From a checkpoint of a small transformer trained on Wikipedia: 10 heads of 64, no biases in attention or MLP.
Each number is 128 + 24 x the weight over its row's rms, rounded and kept within 0 to 255. Layers, rows and columns count from 0. Numbers have three digits each. The size before them is the row's rms in percent of the matrix's.

# up: layer 6 MLP up, 2560x640, rms 0.0345, rows 850-869, columns 480-639
# down: layer 6 MLP down (transposed), 2560x640, rms 0.0345, rows 850-869, columns 480-639
up850 099:103119149126121145092122141083147131111129101111123182137125128084129122097137148153117109097113105135097095163128157090203152141168151119104097151129124091105131105126113136156145114175102100120134124160128159160099125156102106134093178130129106135101131105128136089102111118104109092129133106147131141063158138108140171113117119110134132147091147175128115107160131132100121164122153143094088144132097141148144107163075148102118149110148110127114142159120145131127163134074114131
down850 091:075130119129100159129108153127103163166080128100119153124157136082150119142138143142076115124129139167074134121162145114116113135138130103130087168126116123108085122125093152131150121137151089107131151088112124114100088153128137148129142124095126133163136111127161117130131152080089133148118185124137124172123136096147143082116122173136132139088140146118156170145099136135109125188145160129093109111128122145153129142114107122145155154142105091139117139128097091126137096115167116
up851 102:161146121163097128157143119143121165150106146149139120093160153156132125139108117100131153125127078137151112135164091135135085099115109149114125096110089124147132139127161125132128090094097126133094153171144103100099162138157127101131109143136114118095140153188128155145156120108151144102099138163133116134137155172139150121074125087158139111092092118133144189145084130153144118139107125164146118112130108103119121125113102166141144117139150124162122132071109097125145173127128156
down851 109:067123137103118170137098117091141122145143131190154132121137116096099101141156157143122163106156093082121109144104098103149096119110124154095114127134143121101139175108141175102113120129077140111085139120116132109174132123169071116115131102129086160122104106158118151161128128110124119111164161133148142151152127155142159177090111110112161124152102113153112170145105134106100159137093090171162144158094108157130108099101180135174139075109175145127123144072097164135129165154159110
up852 098:119121152124117124154161137111157106143161125115135125144146148148124134157139150155191126117115127150106140148110121142123104192155147155118090100160141122102135158171150133116064177082155141137147138121152121143124119120115145084171130125124135127153091146106110088129117096123113103120092117175125141115096111147119131127112154100109117163129123129108158084121150154102106154100151147142131163139150160155157114170133129166122132133134119125133140084151150156138150111154099072
down852 094:103122120146124105129128133143125136146105097087131138136095100176165102160118127090150125145112135114149132137104122159148136129113094051103124069142134173116134106112101129118097153120117106134165174106130124143122125125101141158170140124137105090113187114098136141156129122125107127133166125151138121137129145155130163128109103129150115171116105080136129099107137104132121148108131112164158161127121138166113134164095097126145117124138117152125120125115114165102117141181105145
up853 098:132158108122143107140134144172161125150130128124129123155102131111153119109141068116152087132127120129110094109178074139103122076095114133119129106119134126102132113130119154058103144141141158148144147184163169108119133137120107139110096096105107105150115136126115133094160176148172117149104170089134112110092122108108155090116138122166104121153134112158137123144155121111125107131129129056098100112125131125115144140129105176146129110140131158173155097126110100103134131124150105
down853 100:147146169132125142134122112111141112143159149061142138146162103143154120075105133166152097105095087109117098111117098086110156124130111136110050091107145088135139139095085139151136123123136113064095168119122128137129156111167121156085146123155146126174116127151136166143164110107167142122114170131115157162121118112116166121113156133109136139153135095145118115119146124130146113111105100088124156148127158105122157174131108124193150120159161136089106107109112126089095155164132108
up854 097:167091151152132139106161086134170107116061089109168144137112138159142148103118123145124120140076104142123152122174115142116144116074098103134124092138144157110144163082163133121108123120176101104129125172139175142145108124128139123096119124123129133139110120096127139094101155137117115111132166117100133137121115143153119165127100131101126118135121100122110119134142135104176138103153095140170136138089153100134066130119138136126186159152149164113120214108147136101117139115129117
down854 101:145083122181132137146121186139156119149110137106162100109180131159135169119153111101118143118122158106153126115121133172159155121100098154130114121118130115139191123125100091114109114118149105157200142137084144153135160157064175110080083151122169136116100131129069147143163093133133110147129165152097112134166127131118100147106131094102100114121111110104130164150075125115114113134127127122173095105155133153084103110132160123111098133128139116129160114135169124135137113152101139
up855 096:100112116096120144111145101099140136091167180106164138089154123114125128107154127159147169106160085144113118134143153121170130141136124162113122181135138134103115160135105130098195141128175131118120104144139113147114123133145131134123111115120141150154049120121104158106135156109106138194144137128093109127087098117087151175123138113115130116155126155136105150170090082134158119119147141158160093112114151117134141120106149108133150139124101086106181142145178141129143144132131127
down855 103:102109109133135121118149092146145125150148166126116138121119135170141116106126140106126126136129098118129106134167128091138126131095124146150112111102136128086136141118120130076098126115119112104122140126120082125131195125113131156118117090153099177129109139105104112123136099071115163134126146163159093162122110132087154191095157127157075092141116152125118126126083128129150119096098176160173121094121133153163140140119107111137176132136160118140199152131162152084125100117101143
up856 094:101132104129147120162160108091141138114112146146123144117136163143149133145182120100144133148163128138083154147127149111114082134148145078124129114146122117116106120135143135153171106168112090172132146131082082129141125135097094093100198133120125147157129166169152142145134099111111123132126131110111100129138119117147137143156147126149123143121120145113181125091155141149091131092144122124115124147134153070175151179111088127124134136089105124130114149108094131144141121088170133
down856 096:125127136166121146151148134169151168080124087151147112137141104162121140089137135102152089127120160112116128113130183117127172139138125180121153147153101110159127140144107141153159144170056105125120140125128096124099125091134140127097172131104155126143160105053172126121158126151145089130125121113156130069128084152110160146102130097121150131095075097159124107120119155093125168116127158115106167117080127115129157165145134129149173095176161152119144135132129149123150104151127114
up857 096:122115160127157105175139136164183114120148104113129131154156149129090175096098118138145137152126127156175098173089133117078135101146083121170066129118133152129066127153098165141110144113208170170133082147127122137107122145104137177121095190096156130132125139085124106140125091131134166121129146080087184090129115141169123134099150127117129143102098133114157066145082135195147147148121105119160160100125143153159123130152150130144092148151109136108124119134154122116122137125137141
down857 098:134116092125145148140114205150148112179182147133139132139149131157117118097137135142127156141134147136160136150135150168118144138120131116107099165100134142136065107175115127144128143130150153150161126131096147125138102117120144164125105146111117103147133116058113106119141173112131123107125147144120093103109117108138179171110152165109138126114094118097161146171127100166168083136119120145158120129123139157138119087097112109177095143112124135114101124161135140099119118143136128
up858 095:119077135099108104167121178080128137134119129133133164104111143108110120104093105128080113087137119132134138118157140136110091130104142117134150089082131116119125131133150155115116115110111152134195133128128146126114139095144144109137115131133085128161110142101104121147097142191099088129115125109170135120111179141130106119115163148114141142119153105163137113098132139102137127099113173113149159106136116109151119138155142181123150137142134157082132120138143110072116087157144119
down858 096:116107123174148125091164121128092176105131130102138115111187091153133155141112062113118081126160160173098096143103095139105159131094136159136090122115133132155121116131113150117124121142113108138163152097116144142104144110145109152115119094106116152130106087116103164106097120090151123151162115155098150126151109115112127131135126118153138204122123106135116130100154154083141133158101099120140177087121100109117127110108151169128158114143159151133112156133150102104119131111164133
up859 099:094128144087141068151105127106119120106130114140139104159159114168133095115144132126116132148142137110134114127116142111159146124123152111097109137147142128101121084140163163121139139161173120172121147100119155181117122091118146121116101165100069140084122174126133128122134119132164132108137090127119131107152133140121125101106150122163140123129150141145138105107157100149127137110123131158155102145173149152100111168124121126148134168139119083125101149090166092119122119170120132
down859 101:088140104148123098143116110179139172142093117106111164109096084127147098124146116133142133135139134141118149123094124174085129118122146136119099138146113151115123112131150102169118103130180104115116102135108173109157137124104131075129124109104094156124145140146144121137103132134139118098126122170114100121160134111100115124141127123100107106111101127139160136111112160131114098098138108137095155105164071104118135132149109102158124123162112096135126146114114164161136131127124081
up860 104:112111112149163135171134114160131137110095130140112134099139119099108113087121093115161135140133106134099123122112117173121142127118121136141147088141086108072107122154082142131123131113170139107145121121150137145111095122153133164132172150142145151104149115084138155131152145123127143094107133126111157115140122125125134145103122126105131114126137119109104118127105141060123115147140143117114146135134127158118136134110124133090158128163139144152109088096180167115201152135138173
down860 101:136132109143141103110155171140134172102090142151131144149120109130119112120099037141127145133099124104111123154087141176086108121120129169119119119122132111113088144134112114150080132139127137130113079144149107155143082106122130146114128133098125125121126095101134083147124163126119114130138167109137127133156147134126149143135145156150113157137150093148103141148083137141105140137129132121120122130132100132119088147129099149106071095156174095117131117122130135152152098140131119
up861 105:182168165131122116128126134135098130094100136121138140134147122086089133099119099163209125164142113146153088144123146134147104136097140097100136145144138128136146120093117157110136117123125113181147097101088120152117116162148101092127152093145125153120121136081103109126117145114115128184122113107121135107152103112117094123112138120140188126147099097159115125123089169128135100150137151098151100100148136136146182106111124136106175094157109146159089138136117106127142152094132118
down861 105:165106148126108128163092154104127117130104118100103128116128172128103100112160169137096125104116093075155125153118136103121081106113111162141171122114170129129118134115118162142122152144167148108141101086121134099123107109115127116117112148117142128121115117116048196132139134129120085115123109131104099142153146127132122115196171126149168136126125093157170136110130073106161110116135146138118074130178098132133110106115142116138125101115153141139153128123135092131141121108154116
up862 093:112130137129121166098143109106137116146153128133169155150133141122133137114121148084166151087092102189128111147162088142120132085153134139118136139115105127133197101151132153149135127124114099153115148119147139143137109161120090134142096124112160142126150113125128112107115153107111147148136109115132090112170130145155132118146094140133119136070121141124136105116129086113166121112118125110124147139163117116132120089121122147162185136130108118140116114078128104104132161121125132
down862 095:137101105144144165121114161092142118140133139118107120097136191126085100135151141160116150130129136179144118141091119164104086125169107131104114137157093119129092116130142121133090123143093120129090121088144104136112133137159172113138089137093124143144131110177098106180120125143137155126125148082164115120134134140186135127152101131104103136116158161123085116147155173175123115162130117165091101145109122105126161146158134115076166144144150134131130103128152101157150174153102175
up863 095:141132166140132165108134113140155101125088118146140141132127097122089123099167119109091128157108123114126142112127104100127115111166171147127120133103135117166156099146116142134073119123089109104143117102159118115070162116135177106131100132154146144150162129177178177086108125114160119164098155112139144120138132113150109142123137177097128101173149123118185122103126118084144104115152144170110136166139122097156132141119105140112135109096089123120145112154085142113094157108142140
down863 094:156139085136166135134159161130117108127122154101085147127117114110109123109112139138102087068122145082114115135094120140119132131127116100108141139137083136128138113104113115096124139101171129124127165119135098139112161129111080115149117093050150135158110122167127135116166118098138138144180134104116123197107139108131136135133131123152183100120150142147129137119077132136135099166128138093127145145096089113131088121119120162160133151130101100146154159134124123156146134112100167
up864 104:094124124121133151173079132152145130154105087132171123127120118133153110131144155105132122124087084115155105145171102120106157167130073114122111110106136133132111156079131142109120080136125137116143101142103139133102133122097175123140179178126144111110130098099112132134163144112131185145165107103154148159082150122130145127106151129086179121089151118159167154120138162109096122107123138158104146092139180176115123128142114108121139123145114115099147100123132141083136140073133177
down864 102:113086100081117150105120109159136168114111109099130127158110166175130098160134107122132149116104129168105139178136151111158175113151128110136112159116122141119153121134074152142140131100154130133086143109109164153102119109094118183109117186117174119092133120124139155146118108114133151129079122147110118124162157196141167145106128095149141091104151156119167101113087130096117123125119149136136129114124141159136155128161164090101157115094142099106138123111119131140113125158107128
up865 100:115101115134114137093085111156093138094090157120124127084088134139138129124126120128134116146102138144128176076138172129128100104088110102105130124109102111095145128118077125112071166113120117166109113090082115136105157146152138104150097150097090145149148121101072135104134106144126142109110120139116112106162108112127151115137128173087103132152105101101157111130142125139117128135117146143136116086118114154165082092119132162136133134151141129126145124120109144078166144116141120
down865 092:119131101152178160131119119158123120128113090125176147108128119143151095141124151134125091139145104169153142101142124114128110062051095154147133131110086157128098123148117113102071169117086120119118094101071103121159129095155131142155155145142132100108137157175160117090096091157147068102138136074146137125119097141102173147114124121128120141187149115121152158118116081133132162084112118110143132160144148147129090152128151196112114122154149110119113126186120139114142143146144131
up866 099:139128133159172151126178103108113116115111110129171096131115099129135120134084144160121173149144099168120101108051184141137092094125160141166116145167097107117126110086120142126117118181112120155129136127140139147128170121128151127149119137129136124119124123136107140150135136140132131122108174121128167151115076151138100130143167140120115121098082130132103138104097129116117157153125154149141175102159150120106125172155109130121152083111152123127135108113126149126129181143157135
down866 097:173084122155111180055097156135108143142112140119134098118140089157115133111100170169128130146106146145099131097131097130116121124112141115141144134133114161088132129153148144096175129127161095104143147142164147122122104111126095124151113138100140159109138129095116104151133160116097169129148145095133147090083141149133106108119123142109122102120085141141136152161115128118130107097196147137161100181068155136096136134122132151132117098122147111180140102139125144150122137089171087
up867 101:143117138118154137128163123110071090108133147158109157100154176099094143127132098134151125122120094096109100158129103130145145108074167112092104091101142082130093170141105144136110155129143132174108139119115165129112103140161134128105145120137131137132119130110106121136071126103092123064138088152085111133141119140130119147122155133126132159085127106174104133089133143122138160117130152120161088101156098127084126123096158131154150097129100135187170139140112135138119112141147132
down867 110:140109139138123143128099165134102101125124137119133126088129150100100132162155116088125155102141143132081116121161121100110122101178154104104108125149153139111110139117089144128130125132150127172137127109141149180096157190129070128167153121142145104160141140119095137122139151119163109127100120120127120137141094124101124176120141140094136111083139119119157123119161092095089133098126147114135149152119110175112118139101111149152150156162106106163115124149140096176148119148129140
up868 095:101096115143150101130105118092137085118142128128169128148123165147132163098121114120105164140143141163082066139139112146107117107133124133092149121100133195129129087160102094113127081106100091141126130145117101125130147144132146132144156146109076127140173138151104164167130146087171134146138129135109135077106124083131144118138127103123140131180147139142145132095173130131090127139175157150122132107112193132150130128116145113201158132120123151132155133150099101120109139112108152
down868 094:140099137118144117090141150104119093117122127101146137153116160111135133127140137118105153108124146090121135126113151155148134139120180126139146109098152129127090104109109122084109153092103147180094135140129118146130151109112160159183138121134100122116146172119123158155114143112109128112107108109121097126107151138097080176101109161140084081104131107119158115105166056117145154133153156154095149118117124158121103129137144142121131115140123160114107151142086120153124068117180170
up869 099:115111150150094134147120148110139128137116143103148191119133085091120122120111097111099116083125131154128131146118148128140150199103104156122138123107123140095168116106151146157130065111098096123148139167134082156090137146106124137135129125151123110121142151124119124140111130145129128131138138169123142089133147102143137153155145145138103075132133138104127107121145152146138146090143169136135161166117101135136109131106155134115128091132097136133106120152143125141167144149076110
down869 099:131176137160102160120133129071122127150131110104126138076115100150156155147106087130128131130107139123127096108169102148125179165142092124126162112103146127142118147147136090096116120115169108156167115127134125182094124111126080127184069091142110106114130163084112147150145152134097141116118140088119122194119110118130131123106134134113137119146114171126147134142165146135123135098095113132117138134157151111149153076144124113137164153140106129183148115178150117146123153097146150